{
  "n_kv_head": 1,
  "head_dim": 128,
  "norm_place": "pre",
  "positions": "learned",
  "tie_embeddings": false,
  "init": "uniform",
  "schedule": "wsd",
  "decay_shape": "linear",
  "dataset": "wikipedia_en"
}
Each number is 128 + 24 x the weight over its row's rms, rounded and kept within 0 to 255. Layers, rows and columns count from 0. Numbers have three digits each. The size before them is the row's rms in percent of the matrix's.

# up: layer 7 MLP up, 704x256, rms 0.109, rows 404-523, columns 0-31
# down: layer 7 MLP down (transposed), 704x256, rms 0.101, rows 404-523, columns 0-31
# gate: layer 7 MLP gate, 704x256, rms 0.109, rows 405-524, columns 0-31
up404 102:136139124101152117097158171152142140129094137142133130159108101164164123125172138144117097108088
down404 105:132111135090125135142097092134149131163132100119154113108127150114157124146133138170168165069178
gate405 099:086140100095130104110140144128134119109158148133130123110107136103092095150115115121113122161144
up405 104:111148125094171099127133100132160108118137113100170160111113112148152114130119095127120114115130
down405 101:103142126136152129106112140187125154105161127081152151137121156148133109152151132138137090149123
gate406 095:134093148116141127076102104155121159162130169132119160163173155113120126122126169149145096152115
up406 095:124121164112124135142119146096111158146107118137131119138112097155119104135154110153117097159125
down406 096:124139100122121107105152118089125117078154162170113104157112120126165087117087184182122134127148
gate407 100:153078121154134109107136130088117122122115169119123096076154121130098138120103131121103147140135
up407 101:128159126127097155085133160097166133140107153125093123145112130146108127120138132111125077122129
down407 103:083124140114141114110117102116095138125142113168121084101180109116093096130126135097119119151140
gate408 091:123096105143115096164102136080104161112156118169115130101119089110103124157141100110111107122135
up408 091:122100111173108115140125118124118171089135096127147151120120126142148142144125107143136117134133
down408 087:098146136085118100160144138118098129108139148104119112143130105110146105110133103125081119135122
gate409 100:125144170171149129122140105112133119073157108123100119156100070105107121126138144121125135108146
up409 097:127139125163163124127110131158151127135094141117078104120123084158115130173146112090154171115115
down409 100:120119139075115097089162106088060136101120095091123152150126168097149101102151131126121130122107
gate410 093:163113089071118143184108125138097127120137124158121153163149107124124123173157116095152150160129
up410 100:107149080136112176126147103130150152143177110133173128108129142162124096143140146143161120129125
down410 098:128122123112154118123159164160159138134138117153136130149183142139101154188129091172180163134123
gate411 101:117109147079128096169138104177124153132080130105118149129083138173121139134113107113099108128133
up411 103:089105162147146116142113147113108083145146168137124131151121142150131136091180106097146126126159
down411 108:129099131108129121141110103144138139113099160152126134144107151122142150149136145114146108142132
gate412 102:136108127097130145137137096149121161149123173131070100115122153143149114153125119158131084121158
up412 108:179108172151109148084160163140136091141139055135104092109115133098146112124117129118125143187147
down412 106:155146092124168076152125141110167149143145157153107118104176145175113115141081140084142120127159
gate413 100:113117102181159131114114113110104109127117119098136141144100143125089097130136104122106119140133
up413 106:137133096141131165098101143140093118097157115149076107165130136085061100122132145108079125154153
down413 098:108137099132137186133141127146131124105131138109085139098107129179145068134115130167120102103133
gate414 093:182124123126160164126123140097115153140145106119132116173140106164115079130112087161114147114148
up414 097:105115163160156121129096167132105125128108180102150126129119111149145117134115103141137117104116
down414 101:141127122064144133117114127170153134138122118131105096145144134143112153174126110155114120097136
gate415 093:142126109141163140144154110084182114108137115152123131158117125129114151166129111121123141135147
up415 095:129084142135099153104117104164093132146161137114150127143092131132170114142145146140117111080155
down415 094:169132082117114125082136140096085130176131157126135145107148128121099105116090101111111122091158
gate416 098:137130146125147140134119142150170134157073110107145082147148162126103121117104128141157065139094
up416 099:160103135117117108133096126140108092107115120125170108099127136154139145136160139126146126109106
down416 101:117142155177097137135155139139124133077125144120143108174123132130106094121171089135140104130112
gate417 103:134114109145149144076091141185129144175152114106115145084133104120129135129106152140119123150134
up417 100:141133167120106133109104141132152143093146138161113167177096140119167110161141150184152123134140
down417 098:154139093120144148134101138126133123162119123107137111093161120100131110077151172150140103149138
gate418 096:194113157116169147131120158166129144076095107115121125107096126086115102138151154133066103152172
up418 102:112166130138097156108147148121157116128141156220149101085136170112157177131152085172120100106101
down418 104:108100133120116121119122171079150150138129120173127093109180173122113151106128141131174182128148
gate419 100:101095125137145112086135149105151105147145136139130161126068166128120151116148111112086133118100
up419 102:182122140098161141151099128182138116106163145135101161120166135152128102096089131119108123126114
down419 099:095099169127146073164155113136147136109082112115166071145160113108112105165078145110148074106135
gate420 099:180097139088098178108087113108127168135084144111121098098132158143116132151128108100123146142151
up420 102:132107142125086149141147141126107176163065108143157128137147134150143144138142130118123075142105
down420 091:115104140105172094146146129104117067139084104158139137115102176099109139145131106131117139129133
gate421 100:095083103146090145125134131153115144147141109097100170180153124183151127114156098168120121130123
up421 100:111136126115137148111103131155139128117135122135080112182118123122094127076118143122154146156131
down421 091:144116141179151116167117144083111136122144115116082105108102127134137179154164127082123088128147
gate422 100:144110161122119108159081110110164180147120089127121145125124118141151131103118149146150154176137
up422 100:143144119129136158152098161085114103117087094073117146093150115129129119118094140198127155187123
down422 104:116136143145137121106156137176121080164161068107140151155110113131127089151124102153133092153103
gate423 097:087134130119169088144121143124130153077151063107162152131105147116128133114161111151133156104151
up423 097:109133117153119165082159119162122116137152131144138143146118156108163124152160127107147141122150
down423 101:108122122133130154130140128082153110113143107129111144151153120126084141105152163104089134139133
gate424 103:161137146139134128128103146120151126148113129084158110102127101107114133126151125142091145157147
up424 103:183127107098131151090121156122140142083114126141102097136150167107105145115136094098123117138169
down424 100:125105157126129119118141154104106106164135127135155132111127085113147099087147151095148162166064
gate425 098:148125143132133078147121140151134097181142089177140133108107122098113140102139131106122076149124
up425 097:115101121120134123117140128106126108132134093118109115115132103126143125096149157126121151139153
down425 094:142162121141089124130119095125108148123143125123166093138105129080130112146114171104132095146148
gate426 098:138156140155111114150128098122169099146089150139123118126060086100147142151134137113163123107080
up426 099:138176129119150146125110148126130137118118068133078154165110148113127160136144086139138184164129
down426 100:172165142138091095111115144124107164099096147103122150106097114111137117131162127181124131086140
gate427 092:149133155108120102145126149127153110137118106151150098118114164138138149145162095143124108132150
up427 091:120131136104103114150114159157138119120065126130127123119147091120160113101113111178148150110117
down427 098:170120124108144115117104136125094116137092110138132111128068090131106136146124126101101154150110
gate428 099:131130087116129127124126102121189162143151102100118126139113102138146113131144125155105112133092
up428 101:090116106115137151075093109126071107175120102150147164119140145113149135118114140099122113120097
down428 102:124138159134104129106119123171145129107136159152101141176087093125153076125135115094174152169123
gate429 100:143092113094125149158103111117156110174150151121144129120121094132123115133102106114152136151190
up429 103:123142082132165125129122112125136078124074127149128114156128147134142142183139164124157152144148
down429 099:141132122126172095110120148119104118089137114115116161088108128109143131149126124170119107099163
gate430 098:095086172081132152134065123145180100135131057131128144170143098152155126142142152064129125135116
up430 106:139142097127132096123133163089132080107126139141107136122139136122131097109116121152128076130139
down430 100:146104104109149140119072116143135134115152152110124117161131143119141098123176143123144102099135
gate431 105:150161120112121114104115122120102114148118151102143156108149127118090120127102108132121134150118
up431 104:090120142147148115079138101128129143089133113110122175171155143074161087102131128162104122105141
down431 106:172089113145110116094137106156187114089167169129122098165140127101119142122126095137075158108119
gate432 099:136143119087164097163147174147141110122089143155104140115147116130092157125102122112095156125125
up432 098:129121110171084146067134142114119131087139133133142113159134162107136154159141133122138053147150
down432 098:155133148116124104155111141147148130155153100158124165125119118114107143140106147130107129113100
gate433 105:118134171088144111137142126115111124121118135112158128149131091100155123153116086114158120157106
up433 101:127181161135118102162110088114118121192164134122105090107128150121163094111136126119128137115116
down433 106:146099104139137118121120118119150123124128121095100147125159163151107122143118150088147145159087
gate434 103:137104147082093101129137065126128143067110169130056141107128150126142079132088175160142128149143
up434 095:125129153121125139167141164137094168108115110126135125183108124117139100099151133114141131127153
down434 100:166139104122138117083162118147167121106140159117150106116123070132149145102112097140127174109131
gate435 098:140131132071059097142122144108123157081122126146126099098171113136122132144145126139091107110114
up435 101:128088133121120118129151114160097147111116116126139104117106122111095100083142133166098123110120
down435 103:182131136089130137139139133188096131144104078123109101134134148154110136153092126116110133158115
gate436 103:077151099151158153085159136108097120116119085141106105118175098094064064115095093106116163127156
up436 096:158122102151133095133113121118112139120120152121151175150096104122137130074146122148092098100138
down436 100:131124101106193106083127112113150138113112120113145154154138104139158089122153135102135165140146
gate437 096:153132079132144153129191114105092135159110144117127136104111117124125147124116122151131117108120
up437 095:091095135124145125158104129158148111123113139156154133078116116188131104108090146150096117182128
down437 098:103140139125099152121109118111171124120180128123138133079107113155135078110125147137110160153115
gate438 100:122117118143121123151128103126185096128148101083108161110102124104148113172120095091147134138123
up438 102:117117176149112109104154183138081151152107151129116076173144109105120149130155142143107143144183
down438 101:149100145117106101151089115095128110105135105115123058118101160145124178141164145127139141086117
gate439 106:134153174148125126099158124114105100159128163129147107107132146108143129092139117124130176154138
up439 098:106145113138079100191117077110111093153123122157127114116122148145107092099118156113156085105159
down439 100:108131126140125087162109146141118135126134142087141104147126114123129115112176157149104123113122
gate440 095:125153118109148140102132129129133088152131099128102138155103142143121135063130123126107149124098
up440 090:218101132139162099101099099132119126135110116156154141146104138131143137131135112181097145127091
down440 091:150134118140110128122129147143136131168110126092109078124167127112107124172127116154103153110133
gate441 098:131107141114166135147104162138104142109135100136127134121111151131155115142146095170121130121113
up441 099:087140124130175102111116125124129170166116156086157139142140094099164136117142095110138104132115
down441 103:100116121115132147103153134149128135129076146147116115123113140134127140180115090140141117100120
gate442 105:141111118124138099143143116163138116108189129134121122156142131100134137103126118149107140114122
up442 101:134150093128097137121116141138133114136111129160137109099158143090136175160138111086130121174117
down442 100:128097112103154129138124120107129157151124114125166113123105184150094140120158123085152099117125
gate443 097:105174135126138130101148076114133146127162159146105098118126123107108127130129084167107112077141
up443 090:123104170106094134171114102154123109118111149108119119145161086135130147147082134136176086095127
down443 096:124134121104127139138170151136141102070135123159124136119139164142153113174131142168195156139128
gate444 099:068130142149131086150158135164153149156123132123179106117163125120124140081164114148091123147140
up444 102:137133130135089128121128127170145107162144121131157095159149117129118107127176197127072110141139
down444 097:150107166133115135158163139106149091123147119158125101141113109144111150104135124087102106120149
gate445 098:143123137119133141116103138110104160144107138145115132149121156162141115122147117114092120083096
up445 099:157151143136149136115073108125113109140133092121143125116109142119121107125154160113142164107133
down445 105:137106122134191093148126135109136128111186148160144136117102095105175156144119134130112142097154
gate446 089:156154117097150139146150128084115181138100126091118123125108167113125117165113159063126138124118
up446 100:110140161100163114110134145164135140122156139168125114116166167145122121145113128151124158187091
down446 101:112149116116127131122104103117133138100137121163108114177113092138159125125144171105081166173089
gate447 099:145141156121110145130119119121137083097114119149111144130117122104125098138118097111148125141125
up447 101:130140103122109143133179094134112180139099093110143114103111146156139125122117104121124159115133
down447 103:169179150103121142101154076131139138151138093124124094158134115119106154144136085123096165141146
gate448 102:123135149158106128146142086106128144119144098111148156104099118157165145118144165158127133120063
up448 105:128107136128160120129127116120164153116109130088147142125131108149125152138149107125090111108113
down448 103:105111127103098082126147112088148141125111125162089180109105122145115118089110114091098127122167
gate449 096:130153167085137122111109126125116117140163130085132125171140122123140132110151131111149128121129
up449 097:126100082134153143104132065122090193127125163155060129101117118157118122147135104163134127128159
down449 097:140184118144116152118130155098087106140134143175155122128163122100152123119148150124162152143139
gate450 104:135079169096164150113132130136148080142131128091145114128124089110096114112144129116101156113149
up450 103:156122125117116111179148142100138103129119144143141129122146166105136132136114163169088137128111
down450 102:124131118124085122085117092165102097140145167129157099124111110132136130134113124150119141115130
gate451 100:086151150111131182126104139152153122142140095183133101179111137127163144147086143139153145098142
up451 101:112123179178093130099078113114137110111144158114142125089163154144157175130141121088096146074141
down451 102:159129149120149131142139156117116148133138141144130138103097105173080099140128119099102106113142
gate452 104:053101132121133144123100144144169197105120173145154119125100158082108109101113109141104134128119
up452 105:151123146107114094141159106126077133136153075141149113188168135181101138139148163124096100139160
down452 105:105137084102110140106146139095143180125128146122143129128099111104127098112148129081141094098139
gate453 100:104057134185128174134188134149123089133125129115114134097108116177153139108153133098148109141172
up453 096:112088158129099173145105118140139073090131124146153140099146144129137172166095110129148167126152
down453 101:109081105131124073109164161114121131152146135115103096134109145132153143169144132105137112087118
gate454 099:117131161118120149096119112128081113105100128140124115163103132114134136127092127121148109095152
up454 097:110146106139093127125092129127129112139103079137141118132074128103126112133101146148105117164159
down454 097:123122155118128135143144127158134188132123152146128145116104112157130131128151114130126085112158
gate455 096:150095122148140140109103136099134131134111103109134120150110150105158139112122153115111098155072
up455 102:119150106103101099121118110174138121126096119192119132140160102145124117158126148186152145141116
down455 099:107139134109104090132138100129099156131118118159097108123145136110117134147137105110130149138100
gate456 101:121091104129104104154211123159140135096093106118111134178116107116146112122115129107081106120125
up456 098:158119138129160141134128156113084167100106150147101107137171105089148133106128142198121115162106
down456 103:138137114164094151156116126121121118123108140111145136171097059123160117144070146108131130087152
gate457 098:187119095126109164077108128124136097109120120133133110136115109129161148151160151096168134146110
up457 100:143152125121146142123153132167079173114099085084130109109112138161123128123142127168109117085158
down457 100:138159086086124113131128140129073138101093118159121100149111145164121139106158151101171183123161
gate458 103:064086137132127127169148109136111132141136099171162127128136062132096131131147159145134142136112
up458 099:122125159115136145105155086159142133114116130079135136140108127119131131109138124108128139154092
down458 095:126142122136150155137126159087114137098130099099144093146091158122142106110156128128106121109153
gate459 104:166099117148107128102133112094109099119120162145115140142111108130081146165096093129156119104088
up459 097:173153142111166134139130138104143125133135132138160123117128109154157143149164140139125169185145
down459 104:131103126147173164143137138097129086081102120142156135124130140082135139095073102132138142126142
gate460 107:122151142132147144167163193088086140117115099151134081108132108105153159096127125139137143129136
up460 105:102099099122115157168141127161140087144111148131144097155137100125121124113109084128153149095113
down460 105:119127126137130135116149127103152099141161155139187116114159147120139157144086153134114120103154
gate461 107:123102131130088092136116160099135156173105185145163162106104121086162139135099140100087136133137
up461 102:148100164099160123161129100099146178165164128153142091121153093127131137113141115109102094099150
down461 106:125162104138105162092098128157157127098132074132143088130159158162121107128134144154161145088140
gate462 099:105168140124156142087147114154113080161139150098132153109148115093075132155109177117111143142127
up462 097:153127117175145112161138132115091167068124124096101173160098120132144140149153124103147108141116
down462 100:105177083140112161167113122095123178154114115154115116153113134159146138119100147068129123170169
gate463 094:126126145094114137175129102177116185176132150126118113152150156155147103104110110168109114118159
up463 094:151167109132108129125148078133145135158158167140156107120129129097119115117114101120095163177144
down463 095:142130132144170125125106111127136114148120120124129124121103155178156155182140080147117135150126
gate464 099:120115197140161143138141093110095098103122142154110188120116077152128113163102121097169143136148
up464 097:138162115149138148124188149116088125113190118136130129113118155075113108113122140126163103138139
down464 098:157106178107115171184154157133117131104159136166158169079116138115133170156121113128137146116077
gate465 097:097118144130101150121086118100114149132146123157126161121099109097131055072110095120149154105132
up465 096:129101127115105119132130136125122167153145183111143100112115111102150150121102129155117094117138
down465 100:102110163176141103102135145147131115143116145145115135128133184129135133132182145118114095150086
gate466 106:122159142129144130115148117103170169099114148122080165108137103151149155166149085123123115137109
up466 103:138151161157102175139086134138126088158143095101092177133096121147110163158109131142122132113168
down466 102:123127094121085146122141128111138143089116096149111098152144090144149142158121158136139121100120
gate467 102:098158077114149156111142118161195153093085081144104163131119135120109142143131101130066146142135
up467 099:103149106126132148132157168138138142120084148126147122170146126127181153151105096147124122155153
down467 098:132104110115175134131132175101118090143108110134161151104147152157110139133150130142110109126113
gate468 098:139133119161117108137120149117176129136145109126143138150108161121091135059196099128125155153106
up468 106:090137105155078107125113119113112119128108083137110104114119127179176134127108109109076157152110
down468 100:114157132094184165148087143165123155145136097125125145114090164088135112142116107102146134100099
gate469 095:126102153158150138173133098100140112116130114087119135144123153126128111151127127131129129056138
up469 093:149108118154152168094153105121094132136123098114122092161139130093129158081152139148117130127118
down469 098:107117109123124098108074148156141112123115099138142127184106124127100149117098145121157136129063
gate470 105:130129138143137095159139145154164181136108147142146094162161062094173137105172076118150143099173
up470 105:099167124112153122140101126117148141111114100150148126140134131151178130123136088122133120129180
down470 102:146129094145152149124134110166147099187125119078112123161120161119150101132152131104117136167145
gate471 100:085139124110112142130089131129091121107127145165139090149161144103142153113069137150097103119135
up471 103:094137100091139177135128133132099158128132114143136142124128096133164109142098139157065131163171
down471 105:129144150160113121120144122095122137150143096135171149118116185158149126115083142102109121131132
gate472 102:149131159122139126137125174155123114116154123127102140144122155116172093133160154145146097141149
up472 104:127146169159143130139090137118141126130112120124158094109141133092145089169104118141106068114110
down472 103:134166141108143136132150086098109149158180112118088124114088152133135114087125140113118127111145
gate473 099:105115150104103137148110102164143119118095108102085110118115111117121113129150123124134171114107
up473 099:137152139122176125128149129144153129147127133136132128122145127104125154169140119141141139152154
down473 096:177146136166116116149148112190118124099117137097125117153146110099138096123171119172141133125111
gate474 102:129155131128161146132105082122146104157156148112117126133127128104103119126070114104142105128126
up474 097:122149124079142098133099129171121161130125095136135097097129132161118114160166137124163100129118
down474 102:127127121147105119108116137153132147191100121112170080176106131169136140125168093127095124112105
gate475 098:195123142094183113159144100101144121161137095146085128113083131131066098115136116142149165166114
up475 098:094161105134131141118127112116121116145128190117094120147092145151107165097121116077165121148119
down475 099:134155152123166103142112126148123174142112104122122107109119102122119116131150138139146146130162
gate476 103:139138113155104120147126142122089097139118095104159139150144134126162111128109135143111134126093
up476 108:166138152134152140131139104124108131137100144126111143142118094120086117123180134134136120114123
down476 108:153111107129111111155116102140140108150145092109085149118150140132114105176114114072114107142128
gate477 101:111145127099121149147122170101155155121153139154082168128132093154109148139101131151134150166125
up477 100:128117150107081121104143207134130188162116141158155150144122133132091138155121146109104134152082
down477 098:098124101130127075126088060120122086158118163136076100157101106113168162124125115145143092097101
gate478 106:161113119095068111156141147134132134148150086168130149200142091151120143134181103145108126106116
up478 101:139122085124131109162111109155124183092107166164126114145148096145128092136171115126138128103160
down478 104:092147089134110155123113174153109142165098099134134130126153113064159171169109160143105095098085
gate479 103:114141155135133083119179133087174138120123066136121096122125104127123117142133102145124107099133
up479 101:137111121116138123119168161144168093146117099185104174120073139152155107114135116137103136118102
down479 094:171157103121122150141141146122088142114155128096138124127141111166140126135116140129123107154133
gate480 105:167137108117166120127123129109171146113127172164140142116128137128116136124181105085144092131122
up480 106:181119132107148107068074166103096126137117088127115105121111115116105110118157134107124110113142
down480 099:167132116119174112139104183096129100126124118153112135127174159090182163091120108100116120108159
gate481 102:114084125124123111142086157135108119159146124102108099163068151089120090188143144132130128087127
up481 099:098102110069115123142081128171116117120125126148151092151130086108136153105110110130110131120131
down481 097:112100121113115111123141145103156140114097128142135171100126140165136098140108167137109174078107
gate482 099:155135130134144114141118120147123141116101139117137137111140133131126165168141128144141154154103
up482 099:089114147146097091134190120099120103130085083147100143175156144115149115135124143168129076113094
down482 101:138156111122146140141158098083133096149084102167111132101087113083114147138101149103114134153108
gate483 097:114126144141130151145136086071101137129123129126090145156175085127168096146151145158128157090110
up483 097:118122092159116097106111124132125120136116093089138095096132141122100136115123112132143107138106
down483 101:138141131126120118164131091116107180161152134137131163104129091165118149158122119139115128132094
gate484 105:090168124132139146115161122119163152131118118145110125113105104137146093114103104109151119153140
up484 104:149150116166111144136116117131100130123149097153131087207135143142150180138112118127120147095130
down484 105:152161145132072139122122113148107126163130132112109175130099099149151115111155152167124099115115
gate485 100:187112145165130114108111109157100108105120152097108140182129142115134127114123089144085139109097
up485 102:149116110090127126130176126129130140093139091152122170129125120131116111081095144138152165124192
down485 106:117130105159130141146124139132154107122111165140182157156168090149066127119073117135115143133168
gate486 100:126117133157120149095131106134139170091147138186165145164148131106116136098127146074108144116157
up486 097:161142153144135144100152128148172140168109139102121116156054163150123127134139159136129131123136
down486 102:109111118197102160121095120168148135133128124125148164122099116121128117117108146057144080148124
gate487 104:088126169122108142114088115086100135093163123155123137132108126125144125126088150121116099119132
up487 101:144151157127135127159089109106158079105116118176133134175129151134092156120098140119132148114077
down487 103:081110122084144147106124122155085163177137133114108140129111104178143139088137105147160135137153
gate488 098:081114144140069142144088146143114147116139146123165145157117140124122114158146128113118110147121
up488 101:115121177142166143092129118094096128135153127153124134101087135146105155142095120122130161125140
down488 102:094160133190082131111098119132100147099148116160129153150137137135134114120073107135110096123123
gate489 100:138149164125133136105132132177136104135113088130087103123141163111100158120135112098079087163145
up489 101:086140113157180123120148122135112155122151122129147115138114179105109123104106140138124138124100
down489 098:093137139090140114117096137155121127127124144084120129076153170139151114118121173136137155120133
gate490 099:102156083177122135072109131117149163070155153094159101151128084084149176093159136111098154128185
up490 088:126128138111130117133150135145074111129108141158122147077132107138120097123122068109169099141146
down490 093:116102125103095148124119093120123134138130073148124087067111184121109127151121141170159185155102
gate491 096:115167118110121104128139153159159144113084159158160116127107155086123133120147113139133087130128
up491 100:154136094127091097137158120102150101157151134173146139121126129093129129110123151137137145140139
down491 099:135110152140113120105200147134131138122151102132143109134120111135132108081143152158123152122135
gate492 097:164125159118136128136133125144152111167099131112146137100183104144131136173146116127122085137126
up492 098:114106082061088116121131064133118104137107132109118156116096147133169138153149172106122149111124
down492 096:131125133134135117112133130106121124090095171115126137097126132147163123073150129096134137190116
gate493 104:130095120106168143122133099131163079131094134089143126091133138131145148109132118124135140104128
up493 102:089121108163131124137131071148123109124141166126127148120084124167126104180128126138132103126073
down493 103:177129147138092119083166131116139141102126106116115107130146103144107133193142087099128123153096
gate494 103:106140098140152117116140148148193116108140138107114119116093128151167106131150096128141109169091
up494 097:117146155149143104160157158102108120152119165111164128143177136112153144153120141131126092190123
down494 093:108130110135126123142126108113182122132105116154185103120100082137115138138127140131155115138127
gate495 097:147126124142149129149103153114119127121079101135119107171122152120138137123107145088131104102094
up495 096:152076131140096097098169166093101143113118124166125143141113139124090088119147133149147091141134
down495 099:145127133171147154168138107150147133126125114141120094128121164152116092137145099130140128113146
gate496 094:079156138147159151131118097107124115103136097105090145161144153112109107065132111103086117082112
up496 092:134137107106102157165087140105097151126139117103106121158107140176084131141082075130153134096092
down496 091:087131163155167103155179150096142106126141138127150169115101192114103139094085108139119077143091
gate497 101:170108133127132168124150138103095112130106139153113087122141152169113105114138140095084116097133
up497 096:165120091156136095154081117136097122136098127154112120132150132112125130093103160115154116052133
down497 096:111119122113071106142113109101146128124134096162133102108163123122123154136136098100108091119113
gate498 096:127115146136148125125126088121135153127116121140118140167092132053137098105105135116098110107147
up498 090:130187123135145107129134159121140172133092099098137110128123143060111141166114149163094153120129
down498 095:155148132131130130133127106081085122128152143141137110139131101096153090094102142104132118119135
gate499 101:125103125136098091139125091118163112064137111105123142139123173113132115131109140133162105093114
up499 102:135144129139123107134133145139138156131093075158103151102087125119133120153114190183135110121145
down499 104:158168161098113141131116128122136124198144120110100121073119119113128137117145110106109125139116
gate500 096:152123125125155092170153144129114134085139212120172159115130163141110142122116137089116102141104
up500 096:123108113146135119136149165131153132115152160132136099124107162105134109120087151126145112135122
down500 099:161126128123102137114116088160162090152101137126144118133144136133162118114164115148113136146140
gate501 098:122107112153142124074158096095141099097122106103099110139138092105087079142148111093153121115088
up501 100:158099111164127145156094123138115133142161117121074141143133157145130132129131130168124138147174
down501 096:144123173125090106155132135129145121096170107161160095150125100140118125095131105122116161147128
gate502 094:149101122156102122137138128126166120137096139101138162134148099136097124132108149106133116091081
up502 095:133127158140161148132084132155110149145152125131152121105115092099128146123145098155119133118127
down502 097:131140163117110126085097110115144118159109120109132118140038149099148121158058104116088092170138
gate503 098:144130134133122133095135101131164143154114149185112133115162156101117125116120124106143163138162
up503 096:124117173089146132086168101154097108174121125142130123084162130143144151103137082097115117139132
down503 100:141151160074162154167144109134143137117141101123127075124179118158124119147133086136107117128149
gate504 103:108130175128160130117134137172114146145131166115148155103114162138136126124126096163124116153122
up504 099:178163148148103172116129117121105155163097175111139145131152142121179112143121148134111110144142
down504 101:116158163138155117157163116142125128113126125147095157150167109083109139114116154104143112125142
gate505 097:166086102131098155142101136137147147103163136127087129179098176127168124101099153125104115127131
up505 098:109154077112127141142146157177142153114140125146114104112149102126122154115155124191127111152096
down505 101:132112124124098059149120105106120126145159124127139135104172143124120148139103117126109106135128
gate506 098:147168116114084131161165144116112096187140123138126145113137097094119101122144148128132110112106
up506 094:136127124107088157150100148143111141178092104133103094192097132134141172153178142115138138093107
down506 104:110077124075140113142073103086153108133122167104107155139124143146128094111118139122109092160151
gate507 101:139162170149131132162090053141106118136111103097132126113143136129087117117102094097146082130090
up507 108:122159139141125094121151099146104173102149153164099159126156151120125114135107113121104132131112
down507 104:153106124105132156115091116154111126177137104125151110093150133161107118111174165118153097165131
gate508 110:163103177144159112096096151144136112134156177115174122168097158134156126137121115155114113136126
up508 106:132129140163106137084129083150138148133132109130135136126163133141130114109128118127113165152143
down508 104:139155124070166088124128170155151091128130169137158153100133144155117113095108112152170133105096
gate509 102:134111088130164187168151135124071127148096125089124113151137110133108144127117095082139144130109
up509 100:148128146128113127141120120142132117149144147161102148106080127150169171114145146111103131149131
down509 100:152130084174112169104150174142124126144142143151125114144172120143151099116123170145140113126111
gate510 093:158116167141142190060108117129163123142128141124154089086138150169144125109123097123151158130102
up510 094:172113148107150122116118134123162115125112104121121141077132099128139145129124122161094122109095
down510 098:103096119150137138157148111129094100105107150101131114144114151070090115099096123130126139159134
gate511 105:122140131100159095082157116152141129107113163179135114109152126131148167116123165157105128134111
up511 106:093183153125129092150164113130100089082111159105127125117115133138116147118154114116133122158127
down511 104:135118155131145088129093120135119117119128168125147109090119162169112170138136156181120107108122
gate512 098:181105164134139151123163120129129120091150162126131140115130097125150140124138097094171133139176
up512 100:120138167127124120099128125145068132148104081145087110143128108137148116133169135146143131162081
down512 103:154155107123184101112098150122113113140133098092122177097178104152157131129124131112096110130151
gate513 096:162087146164141153132105150126149126168136133117104103131130114117132138138134125095114135166103
up513 096:148170122093072121115124103112151141157166135111150140084129151129131111142160127140133144139153
down513 097:141127152195106144124137146105172115111135106128116148178098101119120144151138114113156118139131
gate514 102:132134146104090124104115126131160158127095124143114155104143148100108120111113139145125121112139
up514 099:116149128195099124103115149150149126128134149146132128164098112113121145109120111153127134148131
down514 095:169114130109134152083115116135091160158116158140148079142151139126143105121117136178102111142130
gate515 109:162091146130130118141156125110093099135127126155140120190158112162115099130110130140136118119122
up515 110:114138136139148114128159100109112138126143124085129088115132165147109139152128143115080149137071
down515 111:133157091135125126130133159115102172123129122097109135140154128133108124149086152067112147137130
gate516 102:116149126127115156103118128134144139108145083084161146088128112139115103127098133141120118115121
up516 104:153094135132152194126146099133141163133085134131119117093152143117141155094140073147137128079121
down516 105:072175136139118129117144148107125127115110133151135128132109126126118159174105118143128111123114
gate517 107:122105157159110112156120096117161119164152101135123168150115069097112125147081120130167120139164
up517 110:150104134067142115116101106135161122110143148140099164163109122128107150115137135134123135109121
down517 104:104154125165134093126162115073144131106122109110113189133116179142134128143132114126151132111154
gate518 097:110127116054137155128091098125126119122107121150132092152066079133145119117120129135141129095127
up518 092:129139116170075141120165162124121142165108120138135176126133168152177126140139136139141124105166
down518 099:114123141088117139133177137112147157155138134136166091127138127127141155184103121131137167106151
gate519 102:090133148162138117119185169127105100147121142122161118131107120111144139119121135153152072120102
up519 106:120123093103122134147109142122140141146134129121174128096125117108109136141112093143130150125136
down519 106:149156144157146160132143145122147100129118070146153141116141086127171170081102095176155118164097
gate520 104:123105114154159148109114126120081124147108153140124104155169096129126154083140168136120166128102
up520 103:119123172115114152154098114197133166122090121117176124134123107194093186150175125152117118148126
down520 103:131075156095120146132151129094120089141164105110141133102124097164133114169116111081136121164154
gate521 095:115113121131116148120154125109128091136151110084113088102100127108133127092153076108124126159095
up521 101:140120117158161112100108103101125073115127156130130113133082112128083132135118132119125132136131
down521 099:124114158115158178141131090146104110124138117137132052119135138127113142101144127062108130173123
gate522 095:183118120085147157148083134139109122094084083117131118126146101129122167140160144128152186142111
up522 096:122114130153124154140097121171153141130160148123154146138140136125121136109154135108111110131146
down522 091:141111139098119094087123160106162085104120137139150130120159135114094128111146145110161137128098
gate523 084:143093146133137128193127100104142118100162100135109150112102104135130137145106108112133124124168
up523 086:099149091126132116135150124130106130124138115096101157116125126123143113125136109105116106121146
down523 086:145140156098111134123095151118163125128099122087129115138143133162119127088150123118157147143120
gate524 099:127117117087106111168095107133135142184138138106131152103162119138130139124104124170154075120134